config.yaml
d_model: 256
n_head: 8
vocab_size: 1024
norm_place: "pre"
attn_scale: 0.247
lr: 0.00111
final_lr_fraction: 0.0
batch_tokens: [16384, 32768, 49152]
doc_mask: true
train_tokens: 203500000
Each number is 128 + 32 x the weight over its row's rms, rounded and kept within 0 to 255. Layers, rows and columns count from 0. Numbers have three digits each. The size before them is the row's rms in percent of the matrix's.

# layer 4 MLP up, 896x256, rms 0.0518, rows 541-595, columns 128-255
104:145128125076093105092090129097113108094129087123118188146136116114106143158144113076130131111164095160091155087115130115158151113051146134188138156100139120159105185089143118113114106133105133088137174174204081145179170119139113102162131154173117074159149157139127139116146151190140102171119041085159041116134121123127205115112122137099143092162154133116091077129109159134114200146143
097:124085194170100105100121168081125136119137166130156115154141137161097100111087102140116152119122111119129141124124083153122112135118101070154114165129104157146096186117140151105100050099158094129136153123144191159131141066141115144115134094123194078148170094149159090145131154123166063143189102188146057097135162152130161108133160109119068113109134152185108138116076105122111106103096
093:111080161146110096148120155143147093122156140158098141170119102103162134087112140115161112192104174145126094116160065166123116185135105194157126083159119160154107150125156074133163103140152154149114165154135191144117149185113117128096099167123157128104117105121142102147157150139133143124157159155135085143093120217129140130122114130145064144115120066157089100114107151199162128139163
096:159172157141149107142116143107160122136182113164118110103109146136084152126161139138135116134118127138130123139055090103151092102103195129142107169123157110094110046121166131092121102142106166167117157114134145118109195181165091134161169127142112135169093173114151133087175123108080154097108137081109160108132141149149133144183173130114086110190127162160165122179127117125136177081122
094:130151111117051109112056144102159148108157130078174123128141107168147147151161134103072130039162077138160130111116136125100111132069131078132090083109096113142131133089115153105123109145105125133184121177178124125140122143129098153126122098177115155137126155212128050124162128149074064130111082143110177162124153128148158098118120087098119150135109089132099094149134088136136096139143
101:143169159148139119116165088103154188111100105144195147214122108164170193144146121092102123138094084107166182164141132063124087152120117116153062081184075140142085136186162142123119149087103116098132192046176140094159133143168130195161149086130083110144165163112110123125137111162114106133146115126164104112121101143126125170168120136121118100142144121121148200103111176171132121112152
088:135108088168081131089108118130125168139102140128153126097147098082110163105123086126199113121148095088151140139125095090178076137119127129127152091135092117136114110125092183079145091158181136158083094076106113092111114137163103125120076164132126150152131099213126068144094163086092080109149115131107138094109130099109069128140096173107131082177070085129137165163148107119138094119103
109:158156078081120097151106128130159156140175153096127050089096110144093192123112132053075078113146120108098116188033074106184054102096131097115152176129127113066104107098070113153087156168159087148179128115134130147100143171140149165119160125113138143145072177088101138097150118179094139150164105130125157102114066147130099185116078108160134120154126116090079142060094116130144059148171
092:117110108128151125130073133137134118103109124127140189121104120156104124125133123159161123092117146168180149107139135086116154102063133134057112122139156097112143152194169071159142120066121142171125136075110150141100165177172153119132141170065114111102141123157100067135110203116113140110134150138141134109108159195175136123059079123093084144138128114086117156118127084095083142157093
101:133106115131149144046097137107066151067196148106134148167106130109110166168112079113131139122126125173115080145086102157162083146140171105165082161094169064171099163110150116099161162148128091116097156067164183165167174109117154107122090095161117106143124110180101108100177118150114133083138152096110102107130087080164193115231106160090113132147117133161157134158145146098159160093113
088:124096138158119177089072084131192100094099115139121138110194128178099126092173101165155136163088120122151111130104068105098106085146131118118091140157078108115138192104193103146144115092141182112096132107110112183095125103172121116105237134136110132156137118153115144143152095148159140101155099168142138117186189151104195126126095133084128102115114087117186081147124102126124099128128
102:103143086128114146148142100086119161130141129133150158088161174070101145176106088090152106118086137143137113145050073164143129161075117162199116216163149146114081142148205123140127144086128121130127093067123067178091209084114175113104116122124144130090166155094148135095184145119112133154132148091195107115078097091145174098189168112095108106156192151155151164128100180098108135157137
097:084061138110106048142113095111153123178149131115113138111103123126108106144186166115158129142108096149110139148058134115186096142131142085143122144101186140037104152212132119073112153047092122157082136140112144105157140073143154064111149085084144136113150148098125098067143115059085115148149140116154143151114167185182162140132063142105089143139141137168110086121130146150142141170118
102:107127169153155143131097127107125120109098116041116076143077153113154133134112097120101135129150149082146130139198184173066128166080095143091120131128174135047091206136125121114117098057082107143136104158135183130183108167145085210131155147110117138095116122135140091122141158144091143118161142168177064083138091131074106143122141171088134093160151088107145119121125155156098135158096
105:132130111089137079112107119069151152126152124146141097101092072067175190127155090166103167077162078158169092215116119111169119124084151134105109093188129144121110139138164154122157089155129108123134070157127121157142196092166138141150096148144103175143190128165132144142161177132087126178121192121166105128084130116146146084095084128125155123087161069175130097061109119089132130182123
105:200064212132106077139105145048139078135139118114155138180102140085143180158178111122149140070101098131143120190088111099161153145152075093120144149218104147055110099139139143144155180072113093119124095157100075191143120088133146158067182202116165135110147129115154113102099164107127137133138123118179141094106049101122196107166142149188135122102161180174120097122126108112193072102164
101:157107167123152125140131150129179163137119151107099068188129094218138097152120143117123091120092154104084123140124156083112122155165135134138102114081105105121107168105161125146130125180137124141142127069183111115082140084093108121035180124122147141081104074173119166102146128134086074144158158188157117124087151177131114129104142175191083129182085135133138133114110141184136112106069
099:150089088112174097125112126118144098170137140162134158173040147166046187107103102108142117132178161132125082146193119087118118088164084132130149158164178102144109102172173127087116168151127140119157092140146131141152154088107124130131093110103086078129089106101116140157096124123123134128149088113175138163140112080124130125193110117153135107124170168115139075057123120162205096123101
098:168122158092133125140103158128133126093138150113104154084101081152055139143109100107091079113107101111134030145105129132150192165158138178136056137147157139124124090111112181093125116114103122190124140094146128167124138151098122109110141084147161109157093094164108111095142114123129148125191188108130127175082185088147189051206166156112157147084205189151152151148148139141147127151096
095:131091141090169182140133080126199110076126141161087113094068113122104140188133161095102154052116110136112110161100106067117059173117085082156069147192130100165097130171123148136081110075150116109138155097149126159086104133167129138074141128145061136158178107132080154129137144116125088179122128089178081125121135149117103107093130200111101123142100136113110153121131169162142162121174
098:132117165119175173121115160109183087113138092103087105129124134175053172097155048102129120124100141179097034180090071115176163107098150101161156150147150121123120175077137094137093172153104141131146145124159127128182167099104190116136114159101167091147159035104083087170099110178110101127140141150124135127085149107173142169167136189121164171184097130129140135125154076109098168136094
104:076142098118168183059099148133135081134165139156125125145165066110065149117233115124159135091127110153138119150131108179116162197139102096099099129131124146117118191133177132123126096121103125163142140095097123104142186139112113121083113115123101131086071104148095148144136146136139175106124146139101111166150077203147117171091127167175059135136124110144130127144179130110137121110111
100:144199112137208154068152112185102079059115159057142121158146105135099166160110142112145120110135078051129149146123124140153119178090087078119162160106100167170060140154142166133133082111069125140123157124123115091160144088130126097178154156098092148140097135101099090141143097146102138090128104142120129064148124147095193181130118126098117106190149147126109102116131132125188158118140
105:130096156105146103130122152133172160143118104092093162153110124172108169147150112161118156145098165142072157120140123123116134125145084149083125151142179062046101233177150149135104176116124119163100082150092123122115149114169152123106150094071124143079087115126153088110106153127098106106112112107099090137131125174127174185094115103147085113120152077101095072162122051149120085098059
098:112192175166144143086049092162110177104160081088078073129132096097080113180149090128124154131146125105128119108138160119124090130104142127123132159125130151038097158159117071167139142155137151138127097108179129075162120129113096116158106091118156113171148053154150160088189177108113042159141041086183091101111156102128136165180138174112068065148159114170135103099146151130151155128131
101:142123088139134070097081143123164162127113139138070121102131072104140174078156105082120125093120088116156070107117029146167158102128070153143128119128121091115112161128091131094114092090154160119142127126088088115080176101181134124089106118143127119159103118147174129115193157121136102129093088154130107063178061137125164141092161131139089156153113121080109094111176121165200179150155
103:112108196114145063064149085087140125118134114132093133078103108143117188105161160153124124062101128095114130115155114117110158102072094060141130138074133129147107138130124130193151079123133079094169134156122119120129089102092111190132179189104142022126127131098134121145127113096086148132152122139149155169172142108167138090109131156132143104119117151155154132127137143147126066089125
108:126122191144115162068126088153130150101083117086140169156138136096125134138159140128105054093120125132129103221134131095162175144162138148082099189124139136070088104179142117090115127127096137129098157087174178108137108178100121105166129089095150112197145113179157087105102114187128123102141149172134060141073110185081148137154126129130094102128151091207065118116098140144123067139125
097:181049130104173126116071114106154092106135124100148092105136123165064143147100136134162126136138093137122071102137070121152096119146142135115124110176103112122120083090104169146144110125076119115201137127158120123132119138111158144096121065038128123164134179190118131145198130060088116102150146128108184137094153112130205101137125129099123130099120140090150139152102067128120114153180
092:144122145153165137169141180111103170162105061175130188143084112144120085133149135106169194094126118172105152117179086093117107099060081130078152132138131149124091124089127122092130151147109112157130153125096144095189098123093118138089133146107114147092143127135130143106167147155120113122113149151083128090113153142109131107144083094182147102156135105130133103136116084163098132075145
096:108140106142127109069149125144120096157116128150164159091070132077097138187115121066149114124115123114103131163128095110124182096096163080125136112146159061112109146084167088153178125174171108119203164109108155150138070145110141143136151172176108077137167149205118155079142128168111106129150112136147132099126167116144154138122088105182102103105135085175087200116187185149123074123070
104:154182074108125195118163209124163139096107170158098140133136058143037171107143107077113165127111136171134094090155138127110082104065133076152164103164096126180093127160117081145175071116126129129111101139172092120209104100127154108114118096125170130137160149120165144148115130101077110141123082099167089108177172137200153132147071101180084155099086147098071148118126135155195135089127
104:073161113164090094126084114117162051092100183109098154158089130092115172161112170165104034090167131123110150151118115114129100138092167148098154145141151145123112157126158118151152106146115205096190171110167150084140148112121092128161144110095122085123101162160101116094158137121100090077165113122159105086175154085130109121198154173122137080135141145171156097144160173183154117099163
101:160135088082132118092112157102167095148133144143162104164078143094122129096080143082140110122145096105123116174156124156137161158135164115082148155132138129125125110168178061084138172126096129134126132086062136137139084092185200139108130104084136127112125118129170225148184186107122147085135112194149091157079121164110126157085088122132133106174191149148097082098090111125132156119132
091:150137164114203173143139157115064118141183134154058120202056097114119165152135147106099092157046107133072145147109160167139153120140112158182104153183172138128088136169171082139121175103117098156136116141124115056166120077128138079090084102159103070114114112121152082111080121191152081154153099116166103105126112119131155056129133117140050110090178128112138121118111129103100113098183
104:097101151052148187126124132059160088103095079137097128173114131115124105129109106138183100148074119127168112165119100110118129159144148140157063146114069093110092183157176164162156100106042095121113137139109108086163142154053203092138117149062197072120119157114136125091153142090112038125108177133118118088106128185123105145140158148108067164134135133091164099131120077131161107158183
092:196097077134097136143139169108107133161112169158171138096135072122124163140134075121076064110115144072139142103127064120144173184100075097109094107128138087146094165136111127141130093177167056111081134046175135138143173187131141175107125127115102106142137148134164147163066066053108175132135144150137094079104101126120108106132089139143165120135101132150121128112138096115141095152116
098:145136115081155126140096155098114083062064065154148088144149104139145126141157158116115088201108141163163165143100111188187162097079136079117123135145122143139132146114163077088146138070143059069142212145120067173145126138139192118158149095144181138103159162151098149125095154105095130120136089115108096101106124149103175175117138098123137090105178117109150089114065142169151078096142
094:106153190093118152054077160078166092078092093108058128109100110187075153098140117160161132086064140097145093120065148094173099105100127128140127140168129057178102126147139079159076110103142101110128140121175132129127157141131141094156131132070135117180105134165075154126161116142092144102159099096175104117124141104139199054128139128061141133112117170112157099143124137174134159079054
100:168065158159138108118114108107139157096162087120090152110140141181106173107120118126136057115124165128128104148185146171136156117150089103085111095192183070103121130194070116129139107132071130165112155101097079187103100131208140112101125170097140063117169107158120094110085123098073144103137160064126087081042154137188120121118127137060085151106063153094102165130095141102188137120114
111:069064127164111091101144106100101159140131135134139092162099099163068155134183152137159113136126142128152136153143114133187156084153141142100122102091135108092103134079095094125105148129150056072148119115126092168148078085188117110108090118097133063093123092185172169144205156100085079063114050132137076099064168130155119101097138123146079137143145125118130105056101164074121117137068
089:205095086153119129113137143123192111064166158098131076135157131110130135102145066157118092145117100104087079110125118126112077117121105112155046128206088086183148156123181144115105112148107106083133128141130144171191142190154123146170132132135159135131117091155112144090141120107123155172183149157145143160167130159150093125184163164151149122144136094158137091139118138194111138182096
110:166142101128132135163119169134116097103154089140093124168160086188136137162140092137156101089142114146093127160121102121159160105096110165140129121106147147119115087135096065103109099105162104137223131128157079081193132141153141145197175096112084133087166105151081121087122178142095102106141117050216136132209115096167131126154189127170163079106093154118130091100128113160174145168131
095:180108145106172165132107120075148159145074160156167140172119110144100140156120086092137177124123163114143138147142104135093183107151119111132141081080132129172087103161083149175087075146094098153138144068155120082091146120171145134160192062160130154163112172088089108147188100144121058078144159142114108047119158094113149142194111094099081110138076086109090139157130120141099098124138
089:096143089161215168070103110121186110110189111070198060128082100129156132129134166118150141110119177089064138112102118162138094160149071144101130123150131148132111103157166137155144094160131153114126142134109192145067147075109120088156159134160091136047109127132140127115149150094051118117123149127098117097085198154108157086107137139121176146190090120106131107103090140125106098138186
110:079120141110113110084076150121200083083150092121048144149132086087077164081181093121115118089040147149167097178131099150098158171146116168155126151191194090087092094157123123096106149116087061130113150077149104146153140108156111131119108113126153126138111052162150077095119111130058065157168125088160132122106119142091140070193107131177111152163149106193101153116135142129136135129108
091:135073144145154158186091113117172139150108138155123172153084074175153108146165105103086101110141105100095095165096158126165111125130119112101088169125134094146115115183127073099106127153098040119080138095130169103106113100141108209159113112094100132158151073174117129134094080138082134124175154083134056084161153126110105117174144210162137153162165143101155094084093119156118110089164
096:122141105148154070102121119125087108109127086098085172120137109082098156144132132129124100116161177130086127135125107135150098107099044149090113119143162166180133179102107089164088062137141168171108189135084165063166135070142109160106123154129175123163135139190062112134143192078115091107163138214175101116170133169083120115147187109160136096134215114153139127096098103160186136142095
101:172103188091138094149080150115169162135104110156044130156074118125143158141081104151091102115140078115155121132116102144158112160114071137148100141154160052202107119115045167102142164097095081121104134145141134097141117131130129116119138116095096147106155135175143129094153097124153100065128178102182046121134171088084139121112127117168131037110185119118058094047132096112125053086171
122:132067117102115098113084164086146132131099114163080111142137105182127104134111133158101090145137121117189149125119140142076168094127093065140092098099172170133054096178128130154178095163104107112111185110186125119090139084207143105104156088141185118148074109103112141117139134105109111179115078137128094089117086167122164124195182154129077145126126097134076059118121147139106146175143
101:116134101122144153119112115154165087094144157134158131146096157134085206159076141137120104048147136146162067127117033167162134141120159120139133194144162151121110104184145133102125161094091172186105109130114118115176158143110148117131150128075121115108130074163173119132142148095094135120207174171140047111085138137164132094171192121144085134119179165110132161123086107093112064198123
100:157044140089120148153122157093124127136115120121145151145178132109107112164165111130084073134100118131153165136085088100095147117134129120179107113130101088170119136146142180109131167098097089090172157146130124185186139107159126146119118176111141125134150122132083078104122116170131083078132122083171091095169153114188166130116127113082101063127182070132148080110079138152172119130158
101:103088096093097146137136087088136117135108092149127173172132041102131106185147123173108168087072167117086139117104090148125113055105135153127105094092098163124116131172115088149134103098150117147156094116115112149179117146183137134096095143169153082087100144205113169140151104101046110155174180141128120144120143166179145139113082194176109151125160125102137130141166170094116096140139
099:134123112097099100113133139158137115135059069161097132120085069148115118119149118112164082127104065147123126168109128093086161138113132115066129137111140146094134159049129129132144145135095144106128122137079166090137114155187173153119148148096137110076073065171132180121174112087047113143171145106168155144108114156103153165109138110155157120140131174076072122150024141145118111143165
096:165080124132190153072134099054105112130142113130133136120105157174077182117216097151158094160048112149102128131067120195179119085162111066068107151146075132186101158157144160200153157107111096165101133139139100115113142074170144207065173116067121111140140081123145137145118148071122120080156135158086120158138145109127157150183187105108117165125153119104099147108088109101166122111137
# layer 4 MLP down (transposed), 896x256, rms 0.0538, rows 541-594, columns 128-255
103:126111150105100121125160146138191141163139128101135111118108103124114150119137141171099121125079099150126174098170103147122167143142147092131121106113145137137092140088182163160133150095142162140085037148146150115120117073115176144135123126151115119088106166114116086206120104164123193120107025119096145148147135152158089131092158158173191155205085095097121157126035166082126124095163
098:121135141100176156075118126122134162121120147155050135152085133105137106170165124126165121129057112157097121157130113190137070125165084101149161124085125088188142152199171079209159074174130088108073163098099156177172129096148087147124171161120152133133057105125159081120099110143102143115174122116177158128131153154154100113109141066119061162175129138112124110077165127110135086153131
098:173103086158077132095107080126123087168141170133144166144118140106135108164201125170144103170119173124180104157162138127127174120136142158135135122180107193107255116120171174084132143117177125141159108153089133106151156123139150119114156169166077118122162152116088106135150156126078092159093173138128120084078170107078146149112084106120150101053104098160086140125123122139110127086092
097:100144169120114099121144111099153088139149138117108130123145159084118175043137112172067149084125151081111214149129140148120059130160122152099136106125164171146160144102095104125059156136074170097131123041085149188101127160120084154157155136196097163189067113113083127115161048132149181132170111191140137123141130200099106142123069143135106141131070117125133131098121132101112110152141
098:160146157073147104135079147125085173172106129125191062164231090077180086154134171122096123107141142152094122098144149116159105096132136114131085113118125134098177127085125146116132167114127098090147148180144130165133141177118103148103163100106125102104121104130177105146156152136140100113154125079075159085087177104123129145247125130129076114118175142112132158155189115117094101115132
103:105152173090149127149128142186123176093140066113105162120128114120096141131136137153110140139088140139120167076102134102143167109176147183109117142148123116140029075093127129142099118111147132170142061093098065107083174135112135124135128139130205113119142118088130100120169056074128096158089116108126162137083136130174098095146120105082153130103167143147175140115131111091132128118178
090:140120118123083145147122131129181100164165150073150104094179119068112097072111103086154131138126117114099146128138158121102163101151050090123071113127126131125255158072123184092153098117146165081109064168150090109187142121066151135116095092089131126108133142146109147116078151129135148121149088130152119143119094173120171068129113172108127102107093106170127114130083170146133147109067
104:154084092154116096131087103069169197179176111089161111159111119089076142048165111134131099119056125088088165112139094104124163105147157099135151154138163155107143126193079188135108186128104086192083095089087145153140140163111171104117146126109142190108148130116127106128112073107129130140137116151143106118194148151080103138104072145143165131141139155126132172087136133182110141099158
092:105161111116124139154177103175100109137150094134103116135111167089094122190138164143109152188133185155123172108175188138102150107062136093140088057144116128175249131119112132130144134110158170106143105132140107162153114075129066166123108110133175084121152155166128154184135099162193157105159155113090133114077126112112155157050146156110202137119130165042133113119119124115188122132143
099:097039153156137174111101206125161142203091085121174111133157118164072091196110142090141145103156086152143186174149117107151144126136115127155137053096091141112226178130092142090065122118068138095150117109075137198127140109151130070108189177122101116168145085130140154162121126209120163134161146106089114077141127097155196106182134120084118131140202128148148101191150168124154129161113
089:102093151117155103141093089149179092078136123106146136106086131097109118173127143060102104164166169168171170155117111176062130177165156159131092135122080132113232108108120072125133140087148134116123120156161142150125140139104106158102101151133169107148090104111162084174175110160066025129085090100077094110102091093163151091144111130113127122152130126103166099144083054145181131118189
102:116129166096154140192096100115127193128107133145102137124119136145107096104120154122165149146104186122143145067123109105138102153094061120114158093119155159162119167145095147161108086163112150124138137115136102135149066088113103133110180054143129131144201160161108123181145095118181118115129117120055188136141053117140184116153143178125109123137110112142159108109084209152205166099148
098:110159153142135097122146104143114123064144163132143089085127143134126116118133087141137160136148106208146110079059194076085188113113178103127062108148148078145164096142118095160187065087088150142123174128149094128092135202126154143116132162144106148152144119129170112210093183143106185103093109163073152139113107057143157194173135137107131149196091097137138115134164174111138171142092
103:121147109160120069178169129117138108135112168139174119190143178076136130142155081129129112111115138131124133092130131130141083099093131151101145193069095182117146112109131132104139137173161129096155128120166099127131101089038118127147162074099122091109097141140143196119180092155078090125125103191105135070057097122163135192164099113144200124121057155127120107180146099075136106119168
105:074125134113157110108180104145115085169147145163152159122127119136129082153130115121145112102125107200135139170056143155126158114113117147156114171108096087101129151139118131068181131145151109107115152039143120151051179145118102153159060130122115105117127064123162146096159119138131137119123094112108075196096061132155146112130029098092030052145090105126138066129141159073178123150149
099:104151105174159153115129113085091061170145120136168130150094167143183185177181113097099091137134132121079082127111130163144129115084106122100125180120159098113243108122130138131133039101095167119081099169180125145105142107125143104137090140126146093121170172144180131097148110100048173145125093132169134142126138147134105099190119150151136119104151129128168077117126128199169117129144
104:152118145130095068146116192131095103131119118177144092112150142155089088134106106159135121163132119138179136164127186152132119139073110055120055121141109142144159106124166124156131109104108136113152145187178092129159136136163075162142143097077122182127124072214128085063115128123193105197110100147148185165100112136130091185125154111147112085173117127106150140140116101096109168095196
099:139173120139132136091132108107155132193086161139160163077119077168130112153097165133122137103146096098142178146190098115178135129144162064173116169168080077125220098102179103145112099096137127134124105104161139142081123113118124095135091112148132134107096115124141085110115144171120169156145129158077202115159184050152100100112154145131088078154123140166104059105100162133131124104140
099:101125139141201120163164133145126095076128083122173115100104083129097133124121174129124135126181128058039179156129133157127138050138127198116123136162111130145104112147109142121135093150149212117104083128160113095193127135083193115142127114172110118160102143148148084169104171103155151195133087060114141150135140144132155176099136060145153144134084117124169128144062127096044153110160
096:094125126114087098139177129094142111121128150204101214130127075063147138137108133116112117215150107204177094195125159078122077129150096090147157106123136203129155124134119122121151127186203106156137102129161136148159190103127121107125136119119098109114079116135093125155131113173092116123085109139162127147141068088149109140135163106111164148135077126108109165140171106148109151112185
101:082146124189152128150102015101149114105104118176141184160192140089071141105130112141119161100148114145122148125093078183184156126121197145192135127135112148086151160144058121097100139082115086124186090124101111088185120163108160088130089108142171114149142056126117156123051163172178057118152146110109085121111093093073124123112126162167187188168128105165138119172113100087126191092146
104:126116144147154167091104134103094083122191124143108099097131123118155163139128097116128164136111121179145139141122119165134196176106144131147175118040133043051110113158157089113106191079114085162170140190101174124151098136141133101134172114105148179165102132090169149122168124159156156113180103096119133143119125151100026154109102142143140131136116120076073174106138115110152078133083
099:176138103122165171111132152069156131135122130128108140149140149140077113208145138136098119118151115126127077087115111087094063103136060151116081100095161138137116107115138135151180096121127104084215139148094163107122055135129115058160104122047164127110156082115149156191092087153153101202129135160054143116110106135173154178127166195115131122089125112157183125135139069107187149079142
103:176113127087153124156127207100130128134112141137133093136087154170125137144110111135061072184106125182139162166154098121066143124152179115113054119200109141186189127126177063072126144112122091072160103203134079115142123074107181173077136159100102138112126180149097161100109102149105135084130138123187187134161106091124173123111144174129150092125075152114137186108112105108168139203116
100:120166162119086145131161098153126161156156115114123126156171096182147082114106124140098118103118146098153171193155194152129124087052107087107155160157118190106097092084126113140158147106141166124131116104080093149141090186130077102134141110155102147154094137098112162091137097083077135170159123111147125159096071164076087162110171092114091146101147130128072106061149136119152144120168
102:108183128080091062157097205113173170069110124145181134122141106098120129079132112102110145082092116141091137153156197127193100085125117130116137135063130144163143130088128146140130081091131201113195136163134138096139106152123108136182103134162111146113164099130179105122165165155153113122112167126132152164088119167134104093150162126128155172118142148095032127112120157088126133215131
105:123084120134132151129128131111136140130167136161130114093082169165108147102143106175188156130160172144086122089186159156124110116167117102129082120096208117146137152125112164203126106067119099154136187154122056131120121157114095141123103122173131093124131159069146130094143035105113153117134108068121137183141083161173170121094115144069114149129073130079079174119061135101183139138137
103:116160108123146157160143085181133124036118105073167148128132151123156144161124131154057151091103131110091094140173139115154171166115108130169194124150102112100132106180146106164105108124188202117134157114165115134158184138142080131124166139082177126116068108069127141108160133106158113128121088119097154184164181109137085127084163079147172122107139145125123120108131210144148114176216
099:145137151092121108176068107099131114032118156067139146146191099105196141127092157087107103093191115124085172124163142100099180124115161153163123114117060109129150093053134117096164130129107157123111151199108150106135125161129094137111135110122143137096128132136111150112137131165132049147126189079060116147098099143074111110160121151161090114152140118122114130115161143134127138086168
094:117127115101143117167142104119133155160163126132192130128141133148109091109144161098080143120110167185126102167118132136126126117101204113126112080165119118096112119116170109145143187089114144066121083147144122119131156160147176116183190151154113077185081155120143141131101129149169101118148120131156107167121166120191155130165163089073115118141123184184152160118139092121088160106142
099:163161126141143092185125084125170113162088134119168127104107099150103122081120138142171171126111137194124144118165149096190169127144076116140092130146160137165142139065115099139150105091120149089110126094083132113206139159117174097133105082131118093114167137147105153097107104114095195139149115070139121109188186131152144150096071145098104136079188127153112142123143109103126132185175
101:116149172098109133158150162132140116201152111107049105098114113155187132170084152138143203153092124150134126146142113066118147135061166128105064128122093168092183132137098082172156140153177118200128125129131120146147081136191149085097141139140171124065152174132106107136123091144154133131121152134158146114121149102127061202123114126112072085095155166095157168140104159138135152137128
102:181119129159073090151146159126189182156152121100103118109110135142111179092137164146075156080156140085153099165118095099077144113079123119109081143083118116157176138152112100151140169118102180146062149141133164153069089164134153185134140171081159155145081173064104150156141107164120170109113127098123088137135148132101152112146123074076121109153109153167162152079154144133154151154096
101:117131168129131106155142124130144091102126097126141126102106099147120153185050158185124152088197134114124138143112086123100116216126105128107168120126102138123146142113157125147133148149135154098188115124095169147173100173110132097168107107132165189119145078128150183044154070125115146117189132155123167123071155175092096166068118114132068128136203080121120133153165149141113129124102
087:123118124096087086069151153158222143182134119167169189103154132134120092109163113098140106101172193121145127102138173113125057108151106110109128073150075108105224158122070162161116079178118193133145107123098138109105126163154127129076120139124117129128114126136119132149149131099088151123120131117144097158155114165151087162110041111134162083103067069124195128142168111170082148127074
105:098118169131110145113078053074117102174111117125145181153125108111168128135167099154157187082160140086143059109137142123091112123055149145127078097115122096121087138109148089116143084178146105152109090070144168099115173195115140093153123134121119067193112086142135116079143105071121108117134117147159108149168132117088094096143126060106083190128170090128083136145142174071085102143139
095:167111162079106110140150155111143116155167121111138092114077138101099118113084168132113159098192127161165129165116187121142111142140133072066089119148185093134171129123159125113138129131159151151142122132104087110162104097139153116101161098118173139070131147173087116121086160140139140157149082104175134114062125179175180085116160130139150147064116178118120122093086141124132135101158
099:059131192166101116171112145181148144101158127135175065189171118097056136166149090125129144116187093109194082157173094146115129106081133093175122124104159129148158119123188146136123193140193146157121097130145115145131126139108079069161049134161190104074126100127182140142121102133122098137117138144156154123157164180119154144096106142155115152102151118152119115100136142103115169105147
097:087102118114103152089149189115119106152112156135174136101151108173127201147080093070204126163168155160127065128170159081080161152133152152125154127162105146134173207131088138135123132117116123135161109097202185094178120174133094136130085135150081192156104150119154164117134118138100130143116108103134145100160156114095077150076096095133170113064105137160110023129166181103121085142136
100:062101111078117101174101144136146100099154123160079160179142162128161136113151153164124133141134103123176073116176148147128070190107154170130152072171132127151127146088164117076097090099115137128127108146167108103122066103089122142095144136150131196137108196153142135111094157159101098161163133076096141195149148208160096142117123172136134103160085057089132111156092104152127125119113
114:122072085080125093105113074116104109167187148118125124090168158097099112090143156158098103138139129193143097101113116100115126117111129093142100123108152137138062118127155103121139117143083067132131133088144098099144081136136095126127065074146117093056127103105076127169084131185145070183180058064165146160102087157124143093127098148064113144145095131075161135113142124099164197141172
088:171141114101168123154176151073103115091117148160175109168155125133218119125085174130105122086128132121090102191095150135107141109118124151104104152158178252111178110046154140164095142126126106123127074143127135086142095108128187109110119158088142128132147158063107117100113140182136119121079157148060120148085083096131083092178185137178144057113164148126077107127153082116097151117142
108:110168142124151100112102148201120108132145115102070140168146129143194163168121157129113140157112064152156149101085132099129077157123114082120082134073132157096119144153142150149096153117098095073166122138090086149082109047172154115171147145089092136161150181150146074120144172079113140075146111154148081096118140115117083091119145146154151086163117123067161104147123101127150170160143
098:145140128169151145150177166134142095180130079131091077061142152076159212126129140112129127089139136093099092135115111076156109141181128177120112148105104172147175105121076108063113134205131119107170133124095157096133116097056118126133103091126161086135114136149132083157113147138138123158116171174189130162103060148139162138068064020142131122132132177147067118156190099137141094120126
090:125145057116092132140152117128158163179101155101111154114091090116135120148128075099135100110150093202162068158134141114173111168103162023159140138131076118173136162174122085105166185090094138164134123152192045071157136184141174116084131101091153135166143154095108102087080202169174111181150118057160165192130106142110108137101166095207097132125126116163102113130116126184127156123126
108:110083211159181091167130141122158157148185081131162147138110179123114191103178064115103149115121128150129166163128158137155067201092130194154164171146134134148165123158154092058045132156145113118170138110109086178101079126114132150161153136169146125152119127130102070138157126175154128137137199103132154110116066136167066145067117104019102140121117156179126174126158128129139158181127
094:090105135145142092136100125196099108139164163167167136090143168112130109097139158083102139192117090142117131143100131083182109105191141130106135129122171167128176117090114129129166137144134182191083129096117122139156177147127104138153136090105154134149094138139067160138111109151183151160135130160165120196110162149134108102091085120143163188093116100149159142124090111128140144076092
097:096155179156129102138117109168104121156121122067122167183163092073133160100140164134123115181192149075096087112124085133138137098126097090124207087129131176152109132075085108160159153117137143136113092122095170125152146151164158158076125121129131129158214119143115118188111098166110061167159149152170127094083123173057125223154122076136145131140107137132128106148175165065136138093188
101:163095146125124073125116151115084081164105137133115184126121110086127153132105181093127132175118146111162122072131153154086128138151066108086115137117157119156173154109162129100175120092168098138068101151110115143120103125167111125165187130050058133153128195211133159099153059110172113091054086174146186174123136143158150124148071132086131094135143153107176161133131187137100112153091
117:128150162143134095059127117099118140108142144114072112124080128156184110144175094111180161116065111165107098133106120109137132119129083171071085150111140117105086180184173133177050160082118125116089090099112073146109157153129133067122122122136153088041138175161141109100107091122172151138122108156134165101157149155086132133121112134107077145181140102126162145085081085040112185121085
096:087199131150134131133131139080122102087116184144125094155126123094106093040153184115108140126135120060177103103139147106088134129133115142160141125169155175112124096156098137140073174122157133133153141132183133119122097122144116087166101080110066157100126100123122191088121144146079140098121173233144130140163112132116063150078103167150104177138145059134192201099107115117145102090104
101:074130091187164116169077121171116107126128145125129192147188120101176142102146075058176105183107137061147173046126106082170149148155153084158077192115151106104178064149111167160108115124151157109116138110113120179133188138093095125138099150149105173133162137100181077129173091166117134117099116119144093129147132160110156128090118172104108100047163131117168120123111125150046132139152
104:120107130179083132125103119092092109105082104140146101037102170125070124095183186142164105097178125095105138179085106092106085161122152134100151115154065170114108152171103156094087088131208147146120100143118192136141057104120129138124084116165148104149136111115142206131196110141147118154153155093098114188166114124210109098095184091115105171114125133107146097120075104150146085092142
101:107163108198106114197118132109109086172152147152058141165154091175091115143142123146105145102131150126165153101128143121099179137129127125073115129057148184163211129092120065097108160120039146088146103202145109092111090070182098113157142114088128153162122152163124153144193136129112134170077147131129055131093157118183104184140149128100151125063053142105141086157121149127124121113137